Weights of a small GPT-style language model, trained from scratch on English Wikipedia.
Size: 11 layers, 8 heads of 64, 81.7M parameters.
Architecture: RMSNorm before each block, no biases in attention or MLP, untied embeddings.
Training: a variant of SOAP for these matrices, 905M tokens, 3453 steps.
Each number is 50 + 12 x the weight over its row's rms, rounded and kept within 0 to 99. Layers, rows and columns count from 0. The size before them is the row's rms in percent of the matrix's.

# down: layer 7 MLP down (transposed), 2560x512, rms 0.0822, rows 1224-1241, columns 384-511
# gate: layer 7 MLP gate, 2560x512, rms 0.0685, rows 1225-1242, columns 384-511
# up: layer 7 MLP up, 2560x512, rms 0.07, rows 1225-1242, columns 384-511
down1224 097:56 20 59 52 33 49 25 53 52 65 52 43 43 53 75 62 49 37 30 40 33 42 39 61 38 73 54 30 55 49 41 50 58 45 41 31 38 36 66 21 53 39 40 35 47 41 45 76 51 59 58 47 43 60 51 49 53 43 45 46 52 24 48 53 35 37 65 36 32 64 47 47 40 30 75 47 33 51 51 27 35 57 48 51 65 48 55 54 42 51 66 42 52 31 21 77 49 49 56 48 75 46 67 30 51 71 47 58 52 60 23 39 56 37 66 48 55 49 78 57 55 67 47 42 43 66 46 61
gate1225 098:34 53 35 41 53 45 55 61 24 37 55 47 49 22 55 67 51 34 43 23 55 21 58 60 63 75 54 35 59 30 65 73 43 68 40 43 41 50 43 77 70 39 53 53 56 32 47 36 38 20 44 43 52 55 71 47 55 56 64 48 59 52 48 52 43 63 53 45 59 37 50 40 68 50 43 42 33 70 34 40 55 48 54 35 54 56 67 52 57 42 54 69 58 46 45 35 44 50 50 45 70 39 46 59 64 55 50 69 91 50 51 51 30 50 50 58 53 92 50 49 50 54 69 62 55 44 52 54
up1225 100:42 48 68 54 46 50 46 52 36 68 41 57 23 44 50 51 69 81 44 43 56 72 62 60 72 85 31 56 55 36 48 35 53 71 48 61 47 57 49 73 48 35 47 51 43 49 70 35 40 62 60 47 72 51 35 49 36 26 40 56 36 61 44 53 51 51 44 64 52 66 42 49 64 50 48 34 52 59 65 66 51 47 36 40 48 32 55 48 46 43 50 16 27 42 46 47 47 65 50 51 46 40 41 71 51 45 56 53 55 76 50 57 66 34 40 51 66 73 53 52 68 53 67 61 42 33 42 41
down1225 101:50 76 53 71 48 22 52 66 52 53 36 56 26 46 47 52 57 53 45 38 53 47 59 62 45 23 42 65 57 43 42 36 41 48 48 59 63 54 48 54 69 64 26 51 60 40 37 29 43 53 47 35 66 54 32 60 31 40 58 52 51 42 38 47 48 58 63 58 44 55 56 66 56 45 51 58 29 35 41 34 39 48 59 57 39 26 54 52 40 47 47 20 45 51 55 41 35 64 55 82 58 42 53 46 41 55 65 45 64 63 56 51 46 40 51 53 43 59 24 37 57 45 64 39 46 50 60 51
gate1226 105:40 51 39 61 68 29 67 58 48 34 46 40 46 49 53 29 54 45 52 41 58 71 64 55 47 45 52 46 65 50 66 50 63 35 71 49 61 48 60 39 42 46 41 65 73 67 59 52 51 47 65 53 66 44 53 34 58 44 47 31 53 28 46 70 67 72 41 54 48 45 53 75 54 62 36 59 60 59 29 45 26 40 44 50 48 46 49 61 55 62 27 43 45 51 26 55 48 24 46 63 49 45 64 73 65 76 60 63 36 45 37 64 57 92 64 45 45 44 47 47 25 46 45 71 47 51 51 38
up1226 099:31 53 51 61 28 44 45 62 41 39 53 47 67 39 60 54 40 56 54 61 47 45 28 56 26 24 44 43 55 27 53 37 55 40 52 33 42 36 43 62 59 49 49 47 87 49 50 52 49 48 40 30 45 60 47 40 41 48 48 59 27 44 50 58 58 65 45 54 57 50 36 34 31 73 58 60 40 45 54 47 45 40 47 54 66 64 47 47 37 37 51 27 53 37 34 34 37 52 62 61 46 51 59 57 46 57 74 34 17 59 28 61 58 66 50 36 61 64 37 62 30 37 47 50 42 34 49 49
down1226 102:62 84 63 48 59 53 50 48 49 42 39 32 51 47 51 58 51 72 57 58 42 53 54 31 05 47 43 61 48 54 56 36 48 61 41 36 42 44 41 57 65 57 49 61 46 29 30 72 68 44 45 52 63 52 43 50 57 65 44 54 38 61 37 54 47 51 29 42 44 49 38 53 52 57 38 54 35 49 45 69 34 38 45 51 41 56 42 64 47 61 62 26 28 53 80 54 53 48 47 67 65 51 60 52 66 50 36 35 32 58 26 56 61 38 48 50 42 45 51 54 42 61 58 41 43 74 39 37
gate1227 098:83 57 41 55 55 64 46 45 45 36 73 46 53 45 46 63 40 64 52 28 43 33 37 40 48 46 37 53 58 56 42 45 49 44 44 55 46 54 55 68 64 65 43 70 63 33 55 56 44 43 54 51 55 55 56 38 50 55 54 56 36 53 76 67 45 52 55 85 51 45 54 59 47 51 44 34 39 41 46 33 50 42 49 26 54 41 50 54 40 56 34 42 71 72 38 58 40 41 44 50 46 57 50 44 47 62 67 37 72 34 49 54 64 30 71 51 62 57 37 52 48 77 25 80 54 74 34 62
up1227 101:71 59 70 61 40 46 44 31 41 45 55 28 53 57 36 55 36 52 36 36 59 52 52 46 35 40 55 55 57 56 49 47 55 37 57 32 51 42 15 44 47 19 43 54 59 39 50 43 49 67 36 35 37 53 46 32 55 37 37 59 42 56 46 57 73 64 49 48 48 56 43 19 33 49 54 40 49 43 67 77 49 68 50 34 44 55 51 40 23 48 43 58 48 53 64 36 55 34 63 50 55 45 43 18 50 72 53 62 56 45 30 58 61 57 48 58 55 38 23 37 59 50 79 51 50 64 50 64
down1227 097:64 60 58 46 64 36 46 31 45 55 48 42 55 50 65 52 62 58 41 58 51 47 58 45 31 39 56 39 53 59 52 28 32 38 80 55 49 49 36 57 65 58 84 32 44 07 70 70 41 48 54 36 57 52 37 54 54 35 70 51 42 47 38 57 72 54 45 37 48 64 67 19 53 45 54 37 65 49 57 50 64 48 66 30 72 66 48 44 30 57 55 80 62 29 66 38 44 35 46 63 58 34 67 65 58 53 58 37 63 64 44 67 45 50 33 34 73 47 46 62 54 51 69 62 71 52 45 62
gate1228 100:26 49 37 46 51 48 43 55 78 49 48 32 59 44 42 52 44 47 51 41 42 40 49 39 37 48 67 37 64 44 44 23 44 54 51 42 53 54 37 71 35 61 58 36 49 37 43 53 47 50 57 57 59 57 37 50 50 47 56 55 40 45 48 53 66 53 58 54 55 50 30 40 55 56 50 38 61 29 48 46 55 32 40 53 57 75 53 46 64 81 52 62 38 32 47 54 70 30 29 59 61 47 55 26 43 50 65 53 51 46 55 44 52 63 41 44 43 69 40 70 60 56 71 65 58 57 34 54
up1228 102:44 50 35 55 52 48 57 29 42 43 50 46 38 50 48 60 42 46 51 49 55 42 57 60 51 37 36 52 33 55 29 15 48 59 53 42 56 52 70 80 42 40 55 52 72 52 48 50 62 64 35 26 53 51 57 49 44 51 47 51 77 50 53 62 60 50 63 43 45 34 32 32 48 42 46 33 56 50 40 49 49 59 29 46 48 54 61 65 61 62 59 47 59 70 64 66 39 46 42 31 38 49 60 60 35 31 63 50 43 66 46 39 39 18 64 50 53 52 59 57 46 51 53 63 56 45 66 60
down1228 100:46 39 48 40 34 53 33 50 47 56 42 45 46 59 35 38 61 56 59 47 44 47 79 64 63 40 49 49 19 37 42 52 42 51 34 45 36 34 61 64 45 39 34 53 61 37 56 26 50 63 54 51 51 44 46 36 50 53 40 46 44 55 46 69 60 64 65 49 41 60 31 45 46 34 55 45 27 41 64 37 30 56 23 42 41 47 50 62 45 57 32 30 52 38 43 35 52 52 54 43 38 57 58 35 62 38 57 35 32 80 29 50 39 49 61 72 55 46 49 52 46 36 45 54 53 57 54 59
gate1229 100:42 58 47 53 54 34 35 44 66 42 56 61 56 46 68 50 42 41 51 43 58 65 58 62 42 45 37 45 46 60 62 73 52 63 34 34 53 39 41 56 45 51 26 35 73 65 48 71 74 30 85 51 59 50 61 48 52 45 43 36 50 52 43 30 31 48 34 54 39 50 29 50 56 28 44 60 54 58 61 51 49 38 35 68 31 45 55 37 62 47 43 66 28 70 59 60 54 43 56 61 51 56 43 78 61 48 70 45 26 46 52 59 58 82 40 57 43 57 33 46 47 52 48 54 48 51 66 46
up1229 100:81 38 62 69 68 55 52 50 56 29 54 39 43 41 69 39 51 61 47 62 37 51 53 49 40 59 36 35 52 51 58 43 63 53 55 59 30 57 52 71 77 63 73 59 67 38 45 24 50 58 50 26 65 44 58 44 58 48 58 35 12 42 49 48 55 66 43 58 60 53 38 66 48 52 35 56 36 53 37 56 55 46 43 62 46 61 68 39 63 22 39 53 21 53 41 43 52 39 54 63 42 39 43 56 49 47 49 39 51 58 39 42 23 40 55 40 47 66 61 56 60 39 40 58 43 48 59 52
down1229 100:64 46 49 66 66 57 53 57 30 50 42 56 38 45 50 33 56 32 56 55 43 52 37 47 32 34 51 50 53 60 51 70 56 50 52 66 70 55 37 42 47 16 35 64 61 41 37 41 61 56 53 45 59 62 53 49 65 56 47 44 60 58 54 39 55 47 52 42 27 49 48 29 44 59 52 45 56 42 46 47 40 47 11 47 42 67 58 18 55 61 53 54 51 60 32 37 47 45 55 34 56 46 47 53 45 36 47 53 20 35 45 67 53 44 38 66 46 70 35 66 44 55 50 52 42 46 70 58
gate1230 101:67 33 58 53 57 34 45 57 33 29 68 58 85 37 58 35 80 70 51 35 43 55 45 69 38 36 78 56 38 37 58 45 44 63 50 70 74 62 52 42 47 26 48 81 39 62 53 61 54 71 75 67 58 63 54 42 68 58 68 49 55 58 43 51 51 53 63 66 54 67 59 40 61 31 50 55 40 37 49 32 42 40 37 49 61 42 46 38 70 38 55 49 48 53 48 37 52 56 46 50 31 41 55 53 54 31 55 46 43 30 54 40 37 57 39 38 56 56 32 65 53 58 42 70 60 43 48 48
up1230 099:57 52 51 30 20 49 59 43 54 59 47 56 35 40 55 68 48 49 45 40 53 60 40 32 51 69 34 32 44 33 68 51 61 41 42 24 56 46 50 53 57 59 51 55 51 54 53 38 55 48 40 36 59 50 58 48 51 35 49 71 32 47 41 44 33 57 29 36 42 54 51 64 51 39 46 59 52 55 25 45 60 66 66 57 63 43 34 42 57 49 57 62 63 76 50 70 40 51 49 55 44 49 32 36 38 48 51 48 44 31 70 52 56 47 66 48 51 53 28 33 52 60 55 68 58 55 55 56
down1230 103:47 40 53 41 38 89 35 39 53 51 58 49 27 51 40 54 43 38 46 53 46 35 58 44 50 36 47 46 47 60 43 43 47 42 48 51 61 63 65 44 52 50 46 47 49 42 56 54 61 33 48 57 49 43 53 68 51 34 49 45 61 32 65 70 42 52 33 60 39 41 48 44 52 46 43 42 51 84 48 60 62 41 60 50 48 43 50 38 63 41 38 43 24 63 55 56 56 40 36 57 49 49 51 32 43 64 60 35 61 60 40 46 36 56 53 45 27 50 48 56 42 44 62 60 72 63 52 49
gate1231 107:80 21 61 48 57 64 44 52 81 68 62 45 44 37 45 60 52 54 37 59 51 58 67 51 60 48 60 58 59 31 63 48 44 62 45 48 63 47 49 38 51 77 54 38 41 57 53 41 53 62 45 35 42 58 66 55 75 58 56 34 53 48 32 43 56 59 39 50 43 37 46 31 39 60 51 54 47 51 45 59 49 49 47 67 25 49 63 59 48 69 63 43 61 42 59 62 42 43 28 56 37 47 47 34 40 62 44 45 57 25 53 52 77 55 56 52 61 35 63 46 58 46 34 70 22 44 50 53
up1231 104:64 40 49 58 56 47 33 43 45 51 49 45 45 51 73 49 29 65 45 51 59 50 43 31 46 54 42 66 51 53 64 41 39 64 50 54 66 46 42 36 46 53 37 37 87 49 52 57 68 36 37 59 56 57 32 56 29 51 77 66 51 39 57 51 66 26 56 49 43 53 47 43 26 68 45 56 57 64 38 47 71 48 31 26 74 84 50 34 47 54 51 53 43 37 45 54 49 47 61 38 64 35 63 57 38 65 72 52 39 66 46 55 48 57 31 71 65 61 49 30 64 53 30 60 53 66 38 47
down1231 104:57 56 72 41 60 54 42 44 46 54 51 43 45 53 30 61 43 53 33 51 47 46 55 45 49 66 39 84 42 51 67 56 33 70 49 52 38 56 39 53 43 60 56 56 50 47 44 63 49 54 46 55 54 56 58 50 16 48 60 31 47 53 39 57 26 36 76 66 43 56 51 31 77 59 36 42 58 50 55 30 59 44 60 57 52 62 54 51 47 50 63 22 53 47 42 58 54 39 58 60 38 55 55 53 44 53 42 51 43 40 16 62 46 46 30 23 43 43 41 50 36 59 36 43 45 50 58 68
gate1232 095:73 50 58 62 45 57 53 54 52 49 35 65 63 65 54 65 64 37 52 67 69 45 53 67 77 44 61 44 43 31 42 36 35 63 50 35 51 47 42 52 52 54 62 44 56 67 46 38 44 67 69 58 60 68 37 35 67 60 32 43 60 51 47 55 47 45 34 36 61 45 53 57 59 51 50 42 36 42 50 49 33 43 57 87 39 50 42 43 48 50 82 51 58 57 35 36 49 45 60 64 57 54 60 50 66 48 58 41 41 72 38 72 67 50 45 36 55 42 63 52 63 34 56 53 66 42 25 54
up1232 095:62 39 54 68 34 51 68 59 56 69 62 47 67 41 55 63 69 39 32 46 53 71 44 65 69 44 48 56 44 26 36 53 52 55 48 62 43 69 70 60 47 51 67 67 38 64 36 34 87 49 53 35 62 53 59 39 63 51 54 53 78 66 22 47 62 55 35 51 58 66 59 53 48 59 48 32 46 29 38 32 33 37 45 57 71 62 42 54 53 62 58 61 42 53 45 45 32 41 56 47 71 41 68 57 55 71 27 70 45 46 35 41 54 52 65 74 52 45 57 54 58 59 57 58 48 48 77 57
down1232 097:42 50 53 63 59 51 50 52 41 46 41 41 47 24 52 53 45 61 59 44 61 54 57 38 56 56 41 47 70 63 36 37 49 36 64 61 56 49 52 59 42 74 26 42 48 34 46 43 49 45 43 38 37 61 43 51 70 49 42 48 31 39 49 50 29 57 68 61 61 42 56 47 23 51 45 48 36 60 48 69 75 62 65 45 71 49 56 29 38 45 67 66 57 39 59 53 61 67 53 43 60 44 59 46 54 55 53 64 43 53 48 44 58 66 51 45 50 44 44 39 34 47 50 45 52 51 43 46
gate1233 104:48 45 49 50 16 40 67 36 45 24 45 55 43 47 45 42 80 71 46 53 60 48 60 53 48 42 57 53 47 32 62 55 43 62 49 42 55 64 50 67 38 39 42 54 63 34 57 42 28 43 47 47 69 41 69 34 56 70 45 38 56 47 44 25 53 47 54 37 58 38 66 76 56 46 68 44 48 63 61 52 30 67 58 56 52 73 56 69 55 34 62 48 46 43 63 53 58 43 58 52 52 58 77 23 54 72 59 47 70 48 54 56 42 54 45 52 54 50 49 66 46 26 40 44 44 53 55 30
up1233 116:44 51 52 67 63 43 41 61 55 41 49 36 31 58 51 70 51 78 40 35 39 48 45 35 49 55 48 71 46 45 45 78 51 65 46 49 60 48 56 48 59 31 55 67 45 50 78 48 37 36 51 89 46 59 42 24 58 62 47 60 57 54 63 56 56 53 51 43 57 73 43 49 46 66 68 35 54 54 25 38 20 46 58 41 29 55 65 49 47 26 44 48 41 84 36 50 60 51 51 54 62 61 61 55 48 48 68 77 53 34 67 52 52 29 51 62 49 46 53 46 53 50 41 74 57 41 61 46
down1233 112:49 59 49 55 37 52 68 47 50 33 45 56 40 55 44 48 68 58 67 44 49 43 65 39 46 52 33 53 46 52 47 73 63 65 45 44 66 43 67 74 75 46 51 67 61 61 39 42 51 68 58 55 40 41 73 74 41 42 18 88 61 60 64 75 34 35 50 41 36 60 30 83 48 56 59 48 76 59 33 49 23 58 44 47 46 52 49 69 34 67 65 24 60 65 53 54 56 55 44 47 42 52 34 48 60 48 64 56 58 29 52 36 36 53 58 77 23 26 61 44 56 57 36 51 57 43 33 45
gate1234 099:53 59 55 39 45 74 64 71 48 59 59 40 41 12 55 70 70 47 34 50 50 60 48 31 66 50 36 52 52 54 49 53 66 61 63 54 47 32 53 75 51 45 82 59 45 46 40 48 57 59 41 77 45 44 36 57 48 52 48 68 53 62 60 61 17 41 61 58 48 51 34 70 19 38 46 60 51 40 58 63 66 58 76 64 69 50 55 56 46 44 53 51 72 49 38 75 57 55 47 58 63 77 35 41 52 36 57 53 17 55 53 60 28 59 60 51 35 54 45 72 56 65 55 55 48 53 17 51
up1234 099:39 73 27 50 58 66 58 52 38 59 35 41 70 51 42 68 39 49 36 29 49 45 76 48 27 53 49 29 41 40 45 52 51 55 41 60 67 51 59 79 35 39 46 32 56 56 48 40 61 34 32 41 49 47 37 28 53 34 59 58 26 39 59 36 56 61 51 21 61 28 77 61 54 68 46 67 44 57 53 58 51 52 67 59 53 58 58 48 56 37 70 69 55 51 63 49 27 57 55 52 70 50 36 53 56 43 45 66 60 68 52 56 64 70 50 62 36 40 24 53 35 71 50 63 52 18 68 83
down1234 094:53 45 47 44 80 39 58 52 33 54 53 22 55 55 62 60 32 32 48 36 50 44 57 55 32 54 49 39 46 40 39 59 44 76 51 59 46 63 51 38 65 46 64 43 42 52 35 40 45 45 39 44 56 45 41 44 56 52 60 26 43 54 60 34 64 38 51 35 52 39 56 69 42 34 38 50 67 52 55 60 33 33 37 49 50 52 65 40 49 51 62 50 47 54 34 54 49 60 62 45 31 61 53 40 63 50 33 66 39 34 51 44 52 35 40 57 41 49 27 44 66 62 43 44 41 59 31 47
gate1235 102:60 69 36 61 73 45 35 75 66 29 39 37 30 26 75 52 48 55 75 47 53 70 52 50 57 35 27 51 37 31 24 44 49 43 64 56 51 53 66 51 43 74 65 41 51 40 38 59 56 43 45 40 44 36 62 50 23 43 50 47 39 60 49 53 40 38 55 40 38 57 53 76 31 58 65 65 60 49 43 51 32 47 61 37 51 55 46 43 41 34 46 57 57 47 43 38 32 45 44 53 49 48 63 49 43 50 50 47 51 19 37 57 54 63 42 79 45 51 49 44 51 66 64 40 68 41 48 42
up1235 104:65 51 65 70 54 38 61 27 61 58 50 50 42 43 38 52 25 71 25 36 50 39 62 42 20 65 41 41 34 57 46 33 35 41 62 38 44 63 45 62 57 25 43 47 53 53 69 36 49 39 37 27 40 44 37 36 53 47 24 61 65 48 54 39 63 54 44 38 53 55 49 60 55 67 52 31 07 44 35 41 52 42 41 51 59 58 58 77 31 59 32 39 62 64 32 47 45 51 48 46 36 48 51 64 57 54 57 70 45 38 63 34 66 41 51 45 38 37 41 54 71 34 70 50 34 50 38 38
down1235 103:48 41 50 52 78 53 58 36 49 46 47 54 59 86 23 59 53 76 64 49 45 35 46 43 43 47 42 45 53 36 28 31 35 31 42 41 49 63 37 40 65 71 27 60 46 54 47 46 64 46 53 47 57 45 50 22 50 64 55 18 45 42 55 49 54 46 38 43 46 59 63 40 43 64 49 63 30 59 40 52 45 52 60 37 49 62 47 63 44 62 33 07 59 45 44 53 64 44 53 42 51 64 45 61 58 46 56 69 55 57 40 46 51 50 35 47 64 54 51 37 67 52 79 51 54 62 48 42
gate1236 103:53 60 55 43 44 67 47 60 60 83 73 46 42 36 49 53 47 45 33 40 59 38 55 62 29 55 51 41 58 53 39 45 50 49 39 64 51 34 56 59 45 68 40 59 61 49 72 46 59 48 45 34 54 63 41 44 33 42 61 53 64 63 34 54 59 36 67 47 46 65 41 54 42 52 59 49 50 47 49 63 39 59 43 52 48 64 50 28 35 25 50 36 44 29 52 62 31 73 35 58 52 63 42 62 56 82 72 44 51 44 43 57 52 43 50 44 44 52 33 46 65 54 32 75 61 56 56 77
up1236 106:57 28 30 56 58 45 63 32 62 44 53 61 64 49 46 45 62 54 56 53 61 65 49 69 39 39 68 64 50 56 71 38 39 57 71 45 49 55 45 49 39 64 37 60 68 55 33 51 47 43 51 40 87 56 38 61 61 31 47 62 43 43 49 45 54 61 61 40 41 15 73 21 45 44 84 56 55 52 52 51 62 51 44 34 63 40 66 36 53 57 38 31 53 49 43 57 53 39 59 56 73 26 45 62 54 32 39 27 38 57 39 58 50 55 21 82 53 47 62 57 53 39 58 38 63 43 46 44
down1236 102:52 48 57 35 28 50 48 55 44 50 40 56 48 31 69 63 49 59 33 53 43 44 45 55 37 44 41 51 33 64 70 60 59 33 33 40 57 59 25 52 36 49 61 58 54 54 44 45 41 60 67 20 25 43 56 70 42 37 55 25 58 53 54 34 67 43 72 39 59 34 51 32 41 53 48 67 56 59 45 62 57 51 59 35 54 57 52 53 53 37 62 51 61 66 40 54 47 61 49 43 57 33 66 97 73 35 49 58 56 72 43 35 51 45 31 55 67 83 51 55 54 44 47 54 53 55 57 60
gate1237 099:42 55 51 43 67 47 42 32 41 45 32 48 45 29 54 55 53 39 34 35 70 51 55 65 49 61 59 53 61 40 59 66 73 52 49 50 41 61 46 42 72 31 49 51 58 51 46 66 56 56 62 58 56 41 39 43 36 37 28 43 50 65 50 14 48 41 66 73 56 54 38 51 58 60 52 51 53 58 65 46 54 35 48 44 46 47 43 50 37 57 31 53 60 47 36 58 38 40 52 46 71 76 45 55 50 49 49 48 80 65 44 43 54 70 34 64 45 48 55 47 50 62 68 28 40 64 41 57
up1237 092:31 47 50 50 49 46 63 36 62 51 64 58 55 51 38 46 24 37 22 29 62 23 45 68 46 60 44 56 45 63 56 61 48 35 50 59 70 65 63 56 61 60 40 45 43 40 64 55 49 45 45 43 42 62 53 39 54 50 77 58 70 61 47 36 58 47 30 44 48 48 47 49 35 70 57 39 29 33 43 85 60 71 21 58 54 72 32 57 52 58 56 66 59 59 50 55 48 50 57 68 51 68 74 60 44 58 56 34 58 42 41 44 81 69 60 38 56 67 59 51 71 46 54 57 60 55 61 63
down1237 098:72 33 59 65 54 28 45 70 52 46 53 48 35 35 58 77 29 65 64 46 78 44 36 65 40 63 46 57 49 46 78 63 66 44 39 82 47 53 49 46 37 47 38 61 71 52 51 37 40 54 32 65 55 56 71 53 35 56 56 46 52 44 43 50 42 23 40 44 67 51 57 66 62 58 46 48 32 43 56 52 41 41 37 51 40 53 40 76 65 46 40 63 66 52 61 52 59 52 44 60 48 65 45 56 46 55 55 44 56 65 38 53 53 60 53 45 45 19 45 66 51 35 63 49 70 55 46 49
gate1238 098:54 52 72 39 70 52 26 37 42 47 52 54 50 41 53 58 30 47 72 54 41 58 46 45 54 73 47 57 57 47 95 48 60 59 13 41 53 49 31 26 44 51 84 32 62 18 47 48 40 55 64 64 62 26 46 52 29 34 60 40 60 43 58 59 57 56 58 58 46 52 54 48 56 36 48 63 34 46 40 54 55 53 58 49 35 65 50 41 50 17 33 49 67 68 57 46 62 36 57 24 47 41 55 46 45 52 59 63 50 63 46 74 57 40 48 60 41 45 36 28 60 54 30 40 57 76 73 57
up1238 101:53 48 47 56 33 58 62 42 57 58 49 46 62 64 40 31 60 62 23 30 61 33 65 56 47 36 84 57 46 54 19 46 20 46 51 59 51 53 35 53 73 70 45 65 61 50 48 51 26 43 54 32 29 61 50 41 46 43 38 51 54 70 52 54 55 49 35 35 34 64 52 27 70 60 59 60 28 57 66 40 50 37 60 43 58 44 54 44 58 52 53 33 60 39 59 57 44 47 45 59 45 40 54 65 51 69 45 52 30 64 52 54 61 52 48 25 58 48 62 52 13 23 68 53 50 35 63 51
down1238 100:55 42 41 24 57 25 44 59 44 67 57 61 43 20 30 59 45 52 45 45 61 39 43 39 52 45 58 69 51 43 53 40 59 37 48 62 46 60 48 58 43 68 53 44 65 53 52 42 44 29 61 39 38 50 58 61 56 47 43 47 41 56 41 39 34 49 64 37 41 44 74 32 51 45 27 34 36 83 79 39 35 53 43 50 37 35 54 35 57 51 70 23 32 61 26 54 38 36 52 50 56 36 42 47 41 62 54 34 36 59 41 54 62 48 31 49 55 61 51 59 40 36 47 36 58 56 49 56
gate1239 128:52 54 22 46 59 61 43 65 50 07 50 45 54 49 41 61 43 82 63 75 38 37 76 47 79 67 55 46 33 60 25 48 48 44 46 46 44 41 52 44 43 67 47 52 43 55 47 40 47 45 64 50 49 62 45 75 49 37 47 57 54 52 40 52 34 72 55 56 71 62 27 61 44 47 47 62 45 38 57 67 55 39 69 62 42 55 31 48 48 49 62 67 59 47 73 38 46 51 58 42 47 54 59 51 56 48 51 23 48 28 58 70 51 60 55 43 48 53 60 55 50 48 49 50 48 41 45 44
up1239 105:58 53 51 65 39 35 49 62 44 51 32 65 51 36 33 51 69 41 68 59 56 35 50 54 52 53 46 46 31 57 49 32 55 24 42 48 63 62 53 40 60 61 53 38 77 40 62 68 51 38 34 71 73 47 46 34 55 42 65 31 44 37 32 53 55 43 40 47 44 44 49 41 35 57 31 66 49 69 59 48 53 55 54 43 63 41 48 54 48 58 58 27 45 58 63 34 51 81 41 62 19 45 58 55 53 34 50 62 55 34 32 46 36 59 63 64 64 64 60 34 42 29 58 50 61 48 41 74
down1239 097:33 62 44 50 51 57 52 75 48 18 53 37 62 58 36 32 30 54 57 79 55 61 67 35 66 76 47 49 24 37 31 50 62 50 55 58 02 42 67 41 43 58 22 39 38 63 52 46 37 41 56 53 36 69 66 49 62 42 41 54 56 52 55 33 30 64 55 55 57 61 31 58 64 43 52 42 35 54 46 74 45 49 52 64 53 45 52 52 48 52 73 92 52 59 57 34 52 40 47 21 48 36 56 58 38 45 52 37 53 44 43 41 79 58 65 63 45 51 47 61 52 42 35 56 32 59 49 52
gate1240 099:51 57 43 52 40 66 59 83 70 20 39 40 54 45 55 60 53 62 61 51 58 40 34 61 55 32 49 36 40 27 52 42 37 38 44 40 00 47 46 61 52 55 27 48 47 44 56 41 50 36 64 41 44 37 59 76 47 57 31 35 50 49 30 74 63 78 60 53 26 57 47 39 30 42 75 69 33 52 80 73 51 82 50 38 44 50 61 54 43 53 61 68 51 42 57 61 29 56 56 27 27 57 57 54 30 49 51 53 39 60 58 35 35 31 43 40 44 52 43 59 55 52 55 48 66 56 45 55
up1240 099:73 46 61 21 53 35 55 42 37 39 48 41 54 60 41 46 52 69 42 44 57 73 50 68 42 50 48 23 63 35 50 41 63 32 52 40 82 41 40 58 68 65 49 60 38 55 16 29 53 33 44 67 37 60 63 57 43 53 38 54 46 47 45 33 28 61 48 71 39 53 62 71 47 42 70 56 58 52 58 44 70 33 38 51 55 43 57 61 49 43 31 40 76 34 49 55 11 49 31 64 62 34 43 52 53 67 70 47 57 41 56 49 59 50 58 49 61 28 37 37 39 49 39 33 41 58 48 30
down1240 098:50 66 55 57 54 44 48 53 34 36 61 41 41 41 36 62 52 58 55 55 49 65 39 38 38 40 56 58 56 69 48 61 79 51 59 62 99 45 47 45 46 51 57 49 62 32 78 46 41 54 48 42 64 52 36 43 53 45 55 38 72 49 54 38 53 65 56 39 63 48 45 63 45 55 46 76 47 38 47 56 53 61 49 63 46 37 38 51 64 38 47 48 33 54 50 54 52 69 46 47 36 52 50 62 48 61 43 44 58 56 50 48 72 41 34 60 63 57 55 29 44 52 45 39 50 64 28 54
gate1241 099:49 51 61 65 48 57 47 50 59 52 41 63 50 22 27 30 71 49 46 37 55 45 56 53 67 57 49 45 46 66 61 84 53 37 54 59 50 48 52 41 62 67 24 58 41 60 52 46 53 36 54 44 55 50 36 54 47 46 41 66 49 49 45 45 70 42 69 45 55 66 43 73 41 47 51 48 35 50 56 82 26 45 56 60 46 32 68 53 68 45 32 58 51 28 50 56 75 67 74 74 23 42 48 50 67 44 32 30 51 45 53 45 50 67 47 61 85 58 52 53 59 51 43 63 38 64 57 55
up1241 102:33 48 46 75 43 25 34 50 46 40 54 55 45 50 67 52 62 43 33 42 50 66 51 41 35 58 52 36 57 62 40 58 21 43 51 59 64 47 39 65 49 60 43 48 62 54 30 64 65 54 29 54 44 36 45 46 84 55 47 62 49 45 51 52 59 49 49 64 55 45 60 32 36 47 55 62 69 49 46 44 39 43 36 44 51 41 48 44 76 53 42 74 37 46 73 61 71 54 52 56 42 47 51 42 61 61 54 62 54 42 48 52 23 36 62 40 38 52 65 37 59 48 45 48 55 62 39 58
down1241 102:71 42 61 44 38 47 72 47 33 31 54 44 37 46 49 45 59 67 58 58 49 55 39 68 60 46 28 61 48 32 55 54 49 57 44 48 82 39 61 51 71 36 50 46 58 41 68 45 47 41 38 37 32 57 54 40 50 47 53 27 32 44 26 40 54 71 57 44 57 47 60 42 41 27 34 59 51 39 56 50 65 52 70 45 38 57 47 56 25 48 58 63 78 52 39 43 50 25 51 54 51 41 48 54 60 68 76 61 56 59 49 48 48 49 34 47 23 33 68 56 39 27 62 73 42 39 54 61
gate1242 097:34 68 41 50 42 58 47 25 44 56 32 59 57 43 43 69 56 33 30 42 56 55 64 40 65 51 48 38 39 33 54 70 44 52 64 71 42 59 68 26 44 52 38 47 53 54 54 42 51 51 52 40 46 29 56 56 21 36 53 48 40 59 48 36 34 52 47 39 48 41 43 37 45 25 56 52 47 57 52 52 52 48 58 72 46 42 40 66 54 37 30 37 43 57 42 59 26 39 65 47 36 44 52 42 51 47 69 48 41 55 70 48 33 40 17 54 47 24 65 43 43 58 36 27 43 26 43 62
up1242 101:65 37 66 66 52 56 57 28 58 52 63 45 59 45 48 55 48 69 65 52 39 62 51 35 36 65 42 63 45 49 52 63 65 65 37 30 37 54 35 55 53 62 37 41 51 44 47 48 47 61 58 64 48 45 65 38 28 62 64 26 49 62 60 38 49 57 52 60 34 59 55 59 56 57 35 49 58 46 51 56 62 29 61 50 38 34 48 31 56 32 43 28 58 66 33 69 52 40 68 49 47 49 61 47 49 59 59 73 44 67 62 42 54 39 43 37 46 50 58 34 35 55 69 64 59 53 51 68